Weights of a small transformer language model.
Size: 15 layers, width 256, 4 heads of 64 (2 for keys and values), MLP 704 SwiGLU, 11.6M parameters.
Architecture: RMSNorm before each block, no biases in attention or MLP, normalized queries and keys.
Training: a variant of Adam for these matrices, 645M tokens, 4920 steps.
Each number is 500 + 50 x the weight over its row's rms, rounded and kept within 0 to 999. Layers, rows and columns count from 0. Numbers have three digits each. The size before them is the row's rms in percent of the matrix's.

# layer 5 MLP down, 256x704, rms 0.068, rows 0-42, columns 64-127
102:510489531516424456483586568548557481532519566496570484453505489505534500513471522507553473513468443480511435504545398529528472489577500554489448443472474545501523446582432501547474546527551446
095:540498481424518378487507560448588475451507570547533519552540444503440466489470385466528470456492449532485636513440516541541420547527615365536416538398500537538558517414612633424546522447599436
098:522574502488537413539487425535505495504508486510494340475470549476515482501448499552498536553417540410459494430427560487511467508560447531545539459476515501515545502488531395525455427551444490
100:501458490540560410412473560460525498462561518609487531552486564449531440493569495489509485479449490436440478508513547455468468500461416416513488463476530622478547475544447585511515552495451550
096:578490515497518512505542464526496483522641555507484566560552499495502499403493482518458508471351408576500528487573485428461460499502583558549457508569516432559434517513430442416502498491392485
096:493559555491453485470582425452505577485507546482478499490466431473460501508531491511579450547500481454526596468458482585540422463518462443606532592476488568467481487545523454497446507528546500
101:502599383539526513526564400505614516544549592393521470553606508538435544456348528579476556492480514579468529507514512427552498504558499477512552562534539472522468521579565510479546510494476439
096:629476500505451453519441604434510579540581577521476464454523546554523563468544559522482508406536506448446458547486583465391449472414523476418510610487498485386472477492473413444476533505501459
102:438404430590472416616556471537472391535476542528522442522461522531494522404438412579524522529573502383469431595578490596526547525539452621564512452530463494484500414425482520591497579467438601
104:408469469441511496510488418495504446623530461592449528558457506559539588529477434444526535424569535543546530519558512485537501488441464498554445560535518561449579436469543462430499545454512361
096:520571495501355361559555431573388472558478490613503575549479457540465426506489437553496597538481454521582451499541530557572492488578616514515417490454505486459618477432500378547425498435475498
094:535506599512487404500487491460455446555424502501631475493499479492499498528543448482523524465508492411641519503485517475449441423444449506470499403474469506478452495514474545442466575527489485
091:472539491533475492428441556458483533555503634542543478457449532527543445529476380442532395517567583529523599469519478465495538507494527544551452473486546522467467480487512583431487510418521566
102:386492480508444515432567539565526557403528602528539537474497475542527519573472460494496551455495477428469527480611535425591426556506349458513417491463513531472515440440547388486450490566483494
102:476434513427538472315508424486485422591520508505500491507471488550475471516557575450598455456560466411510580441468476537544502473392543391503528562501520544486558504490505506418551420620631498
089:493559477517579491515373460484441504476522532572568470476531525442474539479523548510473466482514489471447568477507474468527534519573449558493618540437525444582624511580534544482558490429487492
103:414532558463466559487522594450486572536550514530558528587514562542426558513472432399442461401493524510428525515572493432519563578445523397533538493556549488468608554487472518541422519501486527
101:584419473545481463508389502522499506560497389525567474498572556469429537563490477482508522525453517488470387459496493480490472597463447477512527542506530508474409556542406474420474545486442513
101:466521483461585491530432447539483555497483535456522496535445537512518433524514471444364588532569489484530499484607467460447483411476511532544508483537518394534399559509405500531473518543588567
098:506538551581588584447493532512530459512471483467475458543408448538550473539497463438480520507420517439437495471601489477483492540424454553467486524552402542518476453425461492451535462445543496
096:591506525509433481478442511438454501483457481602417462477466555413466359558543527439534434436488523432512588461507543530449542457562473588571459504497572454432455429491480431471509535545415625
096:476536420642502598492457467521478530512470619486524539559535461440498408443464496459460497497497438487478506510422586457544611567503525523532476505521515489452541515556484427611492475464455489
092:535517443528497484466556436490461503586484407492507365480517449455448401425454445558442519514450477512512472536477534489493544471494431478445581440554522531445462498453513506545486497500472526
096:449535506459506546469484547411514503554413441435531551492536489476455486531537472555506533516444449449538564493451490530497522457506459389508574475478400459469563504534553552435510419488484390
097:552416489514495562449483523454570569550456493485496594492497492481555569558592515477500562454468533570399543474411507393465560474449418530468467482467589532457575489447509431444442504410492583
096:514514431473607619494392547501580428465616502423527559555495562558522556492545514544483432443481477494599508550487573374532440488494493560497523497511569501481491444467530564496530591332485475
092:444437513499441534487467466566558474516437438526565592504483514508570501480464532385524546517556452546563564566465477509529536494504482370525478552494525544520450551482440376517371589451528434
095:473510529411476486480478560459558536521516471558520482554550557450439509478510582550509518469530477504571488530472492507512576496432460667478519542488524428510436396442479516459438446543408516
105:583542530479537482517446494517533533559496507519539485500522588555508501493514517486462523468509444486511458414572418602507504516555469434568469575572451516536471466489521518459460410460415470
097:487507450499532514477514513475502459521513469553530485515506473543518484552486516424532447474502498470525495464455465482485559494614585497520441529421353447487493503484465487564562527432455472
100:513510592485485569457588549492482551435494523532481527473443535461408447442451433420565513589512435571534556527502572473452539574513544559481457483577510548611475515498354520525484524550465507
089:504488503540503484489521496473507476480434434481394590425554477486391474538459494483510563507452494519453531511511441468525513555413518505520436484572489481560495400439551414500543418504399561
093:567534465483543555515539509496428461587406540523521537485474434535431536477497452494447427483532491565562519564476498563511487534457483510476504400493503525494529445508548534588491556451457405
099:507527491377513461477523413422576536509446480608478516497476432465483416454522480507438500505525578553463402422486504518499552515501457513451479493508535533410445529535465404502520514422549461
103:499493520527506414376451518552560486572431529570448369477561514551575532522530463458422571504466486574486515573537532515509539520539411560474518426568437498516510421533419518527527439487544436
098:487592513491412501440445529534407487418484475492493561501456501494422452552593570533581505505494581413530472596540526523461457408490586472422551505559505398445529528475430502525484472473531495
097:429466464553429626537447450468500529563507555391543542514512568475476521555485508473419487482479499514518489490490546512490534572543471490498423399501542496462525514469538517530581498467532470
090:453542497497461472504530554418480547446531400506407485517433464620532531510435522503547438486492443485433576543476571540462534461488568499511533445499543510522580470496499483496601461487484522
094:567495504494418506536462469483539442503452530480463432430553521520534528459490538579537626473475450496498516529394469532494560492497471602529468522454525489427511535487494403549536530498493496
097:503513492646501478519475540519583450584458483578433526435580582445522447499493468468521537444420520427516503536455488568511499562521558483506468515567469590552518557436538429537485556482432503
098:439481555520515506576531599534544471433569512556543431432566511439520600483637510544490551516441508436507535527521492471406546547503516534506498545546415522569541427427595433545491413410545493
094:575433455531488573504476486518433509553478560524520555506524585624527464483532543488542529501475431486423481541477492494490523504480481505445571522544458536466508500495351556489470545490570560
105:508450527403522526468511598567526468549528493526529493534553517411541552521494518489491638527583474541497507464548551516448608441575412516507438532446481525510530579493560457491568525551558451